config = dict(
    num_hidden_layers=18,
    intermediate_size=256,
    norm_place='pre',
    positions='rope',
    attn_scale=0.177,
    init='uniform',
    init_std_o=0.0124,
    init_std_up=0.0609,
    init_std_down=0.00621,
    beta1=0.95,
    beta2=0.99,
    max_seq_len=512,
    max_steps=4607,
)
Each number is 200 + 30 x the weight over the matrix's rms, rounded and kept within 0 to 999. Layers, rows and columns count from 0.

# layer 8 MLP down (transposed), 256x96, rms 0.196, rows 106-117, columns 0-95
168,258,177,132,242,208,215,227,206,201,190,180,177,160,206,156,180,221,233,210,155,220,230,171,148,181,177,250,185,180,222,207,201,196,148,194,155,231,185,197,162,218,213,203,218,237,189,210,209,198,165,240,265,207,160,161,186,191,155,194,191,200,163,173,168,200,224,254,224,274,159,178,203,213,227,238,182,198,171,157,278,204,187,226,208,249,137,226,263,262,155,204,145,255,172,211
156,217,180,201,186,232,219,198,158,181,184,150,217,229,229,199,172,196,219,199,206,194,199,143,221,192,182,161,228,195,226,249,222,273,179,175,220,161,176,236,264,176,200,242,215,204,190,261,234,171,175,144,245,217,207,192,197,213,195,195,189,206,269,195,161,165,215,156,179,181,205,116,199,204,235,172,189,252,237,147,196,194,198,208,228,189,196,227,162,149,227,184,179,185,213,227
177,188,195,184,214,211,259,189,194,169,242,155,138,191,268,196,215,163,202,183,155,128,195,178,206,194,189,185,165,225,228,220,195,242,168,179,235,195,203,170,129,241,220,185,145,210,202,145,234,157,208,250,185,180,231,210,222,176,209,165,206,241,208,180,194,220,250,250,181,193,208,245,257,228,147,216,232,165,125,181,175,185,212,186,222,235,172,188,225,179,179,171,193,211,164,207
240,172,211,200,216,167,221,199,222,189,255,236,230,225,238,215,203,177,237,200,177,215,206,181,128,197,172,244,215,253,171,143,223,155,165,224,167,219,173,154,203,227,197,171,180,246,209,183,218,184,221,212,170,217,204,161,210,221,193,170,218,222,153,211,143,201,245,201,230,193,190,235,210,235,131,202,180,215,154,214,226,191,219,205,224,241,159,216,290,208,237,153,183,139,141,192
249,215,212,210,245,148,210,212,200,177,158,200,209,214,249,232,212,237,189,190,150,203,239,172,218,159,187,220,213,211,164,161,200,171,192,207,179,192,135,140,217,189,205,238,207,211,201,216,175,213,199,161,194,263,203,244,190,202,221,201,173,209,257,201,189,181,156,149,230,197,208,192,265,145,223,204,182,244,203,139,213,235,162,222,247,206,243,186,192,232,218,198,183,240,179,209
166,252,233,204,193,207,214,168,194,198,162,211,255,243,211,230,300,204,239,194,177,186,228,219,238,247,174,194,234,162,193,155,250,170,199,180,182,195,221,220,200,192,211,162,207,224,211,203,209,207,186,171,151,166,180,181,194,226,166,201,180,181,188,203,145,167,160,242,226,193,161,216,284,249,178,189,160,212,163,166,144,192,228,211,176,223,218,193,173,191,173,174,213,219,212,193
168,214,186,181,167,196,203,210,210,233,163,186,213,210,205,208,233,163,208,176,172,192,198,195,235,193,195,190,123,156,210,228,224,220,173,179,218,223,248,258,206,184,247,203,175,167,190,150,218,154,230,213,161,129,234,256,216,185,214,302,219,225,200,202,171,191,198,193,190,183,152,190,151,169,203,262,191,198,159,223,180,151,201,187,159,191,169,262,191,180,163,208,185,202,210,253
154,210,210,135,239,213,187,199,149,219,250,195,175,206,249,186,168,203,246,171,199,219,227,228,222,171,186,172,196,179,193,184,209,249,164,180,253,139,214,221,166,201,248,208,192,192,148,167,216,222,158,201,208,153,220,186,199,223,190,251,203,180,183,208,201,192,207,201,172,178,261,252,181,199,159,227,163,193,151,190,266,159,186,266,178,207,214,211,234,217,199,166,177,240,182,230
235,132,127,146,188,193,270,241,171,173,168,178,242,202,192,190,157,170,197,207,218,149,122,233,184,193,198,213,256,182,184,170,178,212,212,180,183,188,177,189,213,199,198,164,200,219,151,193,214,135,144,154,210,194,249,234,196,172,176,208,236,195,208,174,205,191,169,177,221,199,221,200,208,198,191,245,193,195,166,232,256,196,209,168,205,179,202,197,223,135,223,223,177,176,227,196
145,187,194,170,204,238,210,185,229,207,208,164,238,177,196,205,195,219,190,195,187,250,175,183,195,173,147,247,178,195,192,244,177,223,212,194,205,207,218,184,150,201,217,193,223,214,190,211,235,199,213,223,270,173,190,187,194,211,219,118,259,248,209,241,205,218,234,207,215,196,196,273,209,259,243,215,154,116,216,192,190,228,205,192,257,183,270,195,157,152,232,182,170,240,201,214
184,167,234,203,205,230,221,190,202,215,223,236,221,200,246,175,144,142,172,203,203,283,159,290,161,177,165,181,202,213,182,204,206,200,182,214,156,212,222,163,187,216,179,227,184,138,219,203,168,225,229,171,147,159,181,198,175,171,192,232,215,204,194,195,175,199,217,186,208,216,213,139,182,185,163,282,174,197,179,209,162,218,151,187,249,146,221,170,158,206,182,171,239,246,199,193
213,203,185,186,203,167,217,178,169,245,190,194,231,193,235,198,223,207,207,174,235,229,206,226,209,191,202,132,173,222,190,173,189,187,141,206,230,202,231,201,198,198,217,223,198,170,159,159,215,215,204,214,149,225,193,205,212,204,229,188,193,241,221,201,213,189,183,243,162,175,179,195,194,203,157,225,155,150,260,197,205,232,167,160,199,210,282,209,169,151,236,239,142,225,201,216
# layer 8 MLP gate, 256x96, rms 0.231, rows 107-117, columns 0-95
237,197,209,160,205,206,187,212,204,194,209,203,160,205,137,219,197,228,178,249,213,211,214,146,211,191,212,223,171,184,247,163,176,171,210,193,180,225,180,152,187,153,223,209,234,198,230,228,196,219,242,236,230,185,176,144,175,171,210,174,201,207,201,212,192,153,168,212,153,188,239,206,226,178,134,142,182,167,182,164,191,195,150,204,244,177,175,200,176,222,162,185,215,223,188,213
209,174,194,146,162,201,137,185,183,126,172,204,205,208,188,206,182,216,174,220,203,204,167,183,129,206,184,240,224,186,262,219,232,220,218,193,180,206,208,242,239,189,234,166,180,152,218,195,199,232,223,197,198,214,196,196,192,249,225,169,165,201,233,145,196,210,191,246,196,219,143,187,183,182,200,170,106,191,172,207,259,228,163,195,194,214,225,216,205,203,200,184,243,177,242,217
202,169,247,219,205,160,198,185,195,190,216,212,195,194,177,217,206,180,236,191,189,176,239,222,185,181,233,150,182,202,155,220,199,221,119,214,143,211,165,149,234,191,200,145,173,230,214,182,213,213,195,195,229,187,156,193,213,174,177,230,233,226,134,167,180,239,177,169,189,160,185,168,249,230,167,212,212,164,181,221,223,186,167,255,229,210,184,218,200,221,221,221,194,206,191,235
226,183,158,136,171,157,227,157,189,196,198,177,209,220,248,211,211,131,226,128,204,140,209,172,144,262,226,194,181,195,210,230,212,187,171,263,184,167,203,186,193,203,206,157,194,202,160,181,235,188,202,221,183,194,180,216,164,144,134,210,227,211,174,209,173,181,225,167,228,196,221,181,148,182,175,192,225,208,212,203,175,209,154,220,174,212,183,219,234,179,218,235,247,191,276,222
206,178,162,199,192,184,208,187,160,229,179,210,164,215,192,211,179,176,142,193,159,255,190,208,190,222,169,194,216,218,203,191,218,208,202,185,191,244,217,191,176,260,248,178,176,190,172,223,214,158,205,210,222,185,233,189,205,216,183,196,195,168,222,232,168,157,194,196,197,164,219,177,179,189,248,188,211,149,189,260,164,198,196,257,194,239,225,201,202,150,195,229,234,159,168,213
217,236,177,229,219,203,175,186,213,195,196,196,186,189,177,211,214,242,150,241,213,240,157,272,160,186,223,179,223,248,197,154,125,196,224,233,181,197,199,180,179,177,147,207,217,194,182,276,193,226,182,179,205,217,167,153,128,211,210,166,227,194,210,205,176,183,180,171,207,199,182,258,121,168,221,192,165,190,231,139,211,252,193,247,249,228,296,133,180,242,239,223,208,159,240,218
214,194,245,188,187,207,232,201,273,152,208,191,190,180,176,207,197,172,160,178,221,204,177,139,211,190,147,206,222,219,207,174,172,186,193,230,208,240,200,171,210,237,154,210,203,239,226,173,176,214,277,267,184,176,240,204,170,181,173,188,209,176,260,194,177,199,168,199,231,241,199,153,203,201,274,262,198,196,209,237,185,213,205,197,186,220,169,195,170,213,208,216,228,207,181,237
172,225,180,186,204,183,195,220,239,247,238,247,151,221,187,208,222,194,161,216,230,202,214,130,256,174,176,146,182,180,191,230,231,192,197,171,221,187,184,199,235,184,185,202,183,188,257,191,236,267,203,221,217,138,162,174,188,162,226,156,199,188,212,212,188,229,167,241,180,244,265,233,188,183,167,215,160,113,181,212,212,209,187,215,197,215,208,224,219,229,228,238,208,214,146,206
184,174,242,217,217,197,198,269,197,186,234,264,191,217,174,172,210,215,207,218,200,181,194,176,178,222,163,234,214,199,172,193,169,194,252,223,200,180,187,268,214,291,189,178,166,180,205,197,199,140,182,198,178,161,183,242,177,284,166,199,127,217,206,255,204,187,170,217,226,168,190,188,190,279,229,178,226,194,211,247,222,158,264,181,234,177,170,249,214,227,135,205,207,220,204,244
179,215,195,138,150,207,150,152,185,183,213,151,164,178,188,199,193,202,226,203,165,126,210,191,228,220,210,149,191,234,200,165,153,178,178,165,205,192,228,204,158,230,255,205,189,222,200,218,231,200,206,166,204,248,177,187,254,221,211,227,162,258,180,273,201,229,245,231,215,197,170,186,168,137,224,158,211,214,159,196,212,197,155,151,146,245,224,186,172,194,213,176,195,221,208,147
262,211,244,188,235,219,157,238,248,191,221,174,161,214,206,163,251,200,234,155,219,189,233,237,201,232,154,244,209,180,155,197,201,183,222,224,217,189,192,163,209,172,209,256,186,217,200,235,192,197,200,193,214,176,203,207,166,192,164,193,236,196,195,222,189,208,246,180,209,182,197,186,170,198,204,281,163,216,157,184,190,185,168,236,175,242,159,228,228,252,214,255,197,248,226,173
# layer 8 MLP up, 256x96, rms 0.213, rows 107-117, columns 0-95
138,218,169,229,183,249,225,235,184,211,187,213,222,186,208,158,214,167,144,205,217,201,181,137,208,226,222,196,189,163,185,189,180,214,193,186,192,147,195,188,188,159,166,201,228,192,212,153,195,238,229,197,182,192,211,175,196,231,162,167,218,198,184,203,189,146,166,220,191,234,247,227,200,185,176,161,181,182,153,154,229,176,166,177,219,186,199,185,214,161,172,221,228,238,143,216
142,156,190,173,266,168,189,168,198,163,210,219,163,188,197,192,232,206,210,181,202,135,219,205,227,192,190,247,213,266,231,224,214,198,232,230,169,238,286,201,186,228,187,215,202,192,215,221,184,209,251,178,203,193,169,165,200,220,232,181,173,194,246,224,130,182,173,226,208,214,240,187,215,235,187,234,168,136,195,196,225,217,220,195,209,171,200,257,156,196,186,271,192,178,231,215
192,183,125,169,219,198,166,194,144,225,222,189,245,223,174,196,174,210,253,204,217,216,219,223,149,201,174,220,115,225,216,208,227,218,216,194,201,193,203,209,233,171,171,189,249,175,227,197,199,207,205,206,229,179,232,178,173,145,200,183,226,214,249,212,134,211,196,224,174,165,217,247,197,229,130,186,168,158,162,190,215,201,177,167,214,265,182,212,234,174,210,209,180,221,233,165
236,233,154,227,194,197,225,206,178,181,253,151,151,210,199,161,181,150,219,196,245,226,185,187,221,190,217,191,218,215,219,198,192,187,231,245,204,152,190,175,183,183,229,154,206,206,174,172,170,182,163,204,162,214,192,195,187,221,192,245,147,224,243,240,209,242,139,176,222,197,220,210,180,168,171,199,222,211,285,213,226,172,203,240,205,225,208,219,172,246,202,239,186,180,157,209
251,192,180,226,206,171,180,165,170,185,207,149,159,190,188,191,179,227,230,214,225,201,228,228,241,222,166,246,165,211,180,235,196,198,183,234,245,204,225,176,223,205,229,172,193,224,231,173,214,154,149,150,269,236,251,213,232,198,262,174,272,205,247,200,159,200,175,206,176,180,226,213,214,219,187,186,192,189,150,151,176,246,115,192,245,169,197,214,219,195,220,223,225,183,205,173
168,193,204,200,264,212,187,169,223,170,142,157,169,191,156,223,130,236,202,250,236,219,204,209,226,233,195,122,236,260,207,176,138,189,223,245,172,228,170,161,164,199,161,202,167,163,187,206,270,194,202,199,234,231,202,226,179,206,176,250,176,189,203,251,223,194,250,234,235,212,175,213,218,157,170,162,179,215,247,267,177,215,124,166,191,266,227,241,226,209,148,200,158,221,200,244
219,207,211,222,172,166,225,217,192,177,180,230,175,195,178,179,176,158,238,181,247,182,195,151,177,210,185,254,239,258,171,238,237,172,233,184,187,211,234,193,230,213,190,240,176,203,186,257,213,246,223,187,199,183,170,186,186,249,211,179,228,150,242,233,163,185,224,198,227,255,199,167,236,227,236,228,170,163,239,221,141,187,184,186,204,158,219,165,180,127,197,248,220,195,225,203
156,159,224,174,195,232,198,182,239,188,163,252,163,192,189,212,247,194,197,221,197,228,178,191,192,215,229,241,210,200,214,210,203,204,181,221,200,224,194,195,218,216,236,130,246,201,139,200,162,202,185,254,228,149,196,210,186,228,224,220,205,239,221,220,162,197,158,198,233,223,190,199,189,250,157,262,226,186,212,178,191,209,177,199,166,219,244,222,240,192,181,210,209,163,220,141
230,177,203,213,241,239,250,187,253,157,152,167,207,176,226,216,204,191,214,175,215,198,185,221,191,189,262,200,226,182,237,169,230,211,196,256,185,190,201,195,216,201,253,202,264,217,155,236,214,170,228,218,200,208,242,250,248,206,193,224,267,171,253,198,168,200,208,266,216,195,180,233,192,193,235,246,186,159,221,212,214,223,206,203,130,207,229,206,177,203,188,193,151,148,192,159
217,201,180,169,173,206,194,192,177,211,197,184,215,205,144,212,183,179,285,185,155,222,175,223,228,180,237,178,202,188,132,150,182,195,213,188,195,183,240,190,196,167,235,218,258,226,191,209,245,174,151,219,209,155,136,176,201,125,218,216,174,190,204,197,208,215,224,186,207,190,225,206,211,208,175,208,203,213,92,155,194,199,231,172,154,193,172,195,154,146,225,205,234,201,169,202
207,213,211,239,204,207,191,240,228,208,189,194,211,212,185,175,254,180,212,170,205,187,201,174,207,244,173,256,220,216,223,211,203,168,235,213,182,189,239,181,226,198,231,182,261,178,154,221,226,189,180,179,254,260,180,164,223,214,229,207,201,206,247,195,234,226,221,183,177,197,222,143,207,192,177,238,232,205,208,239,164,171,178,213,180,187,189,215,227,226,196,229,145,211,156,175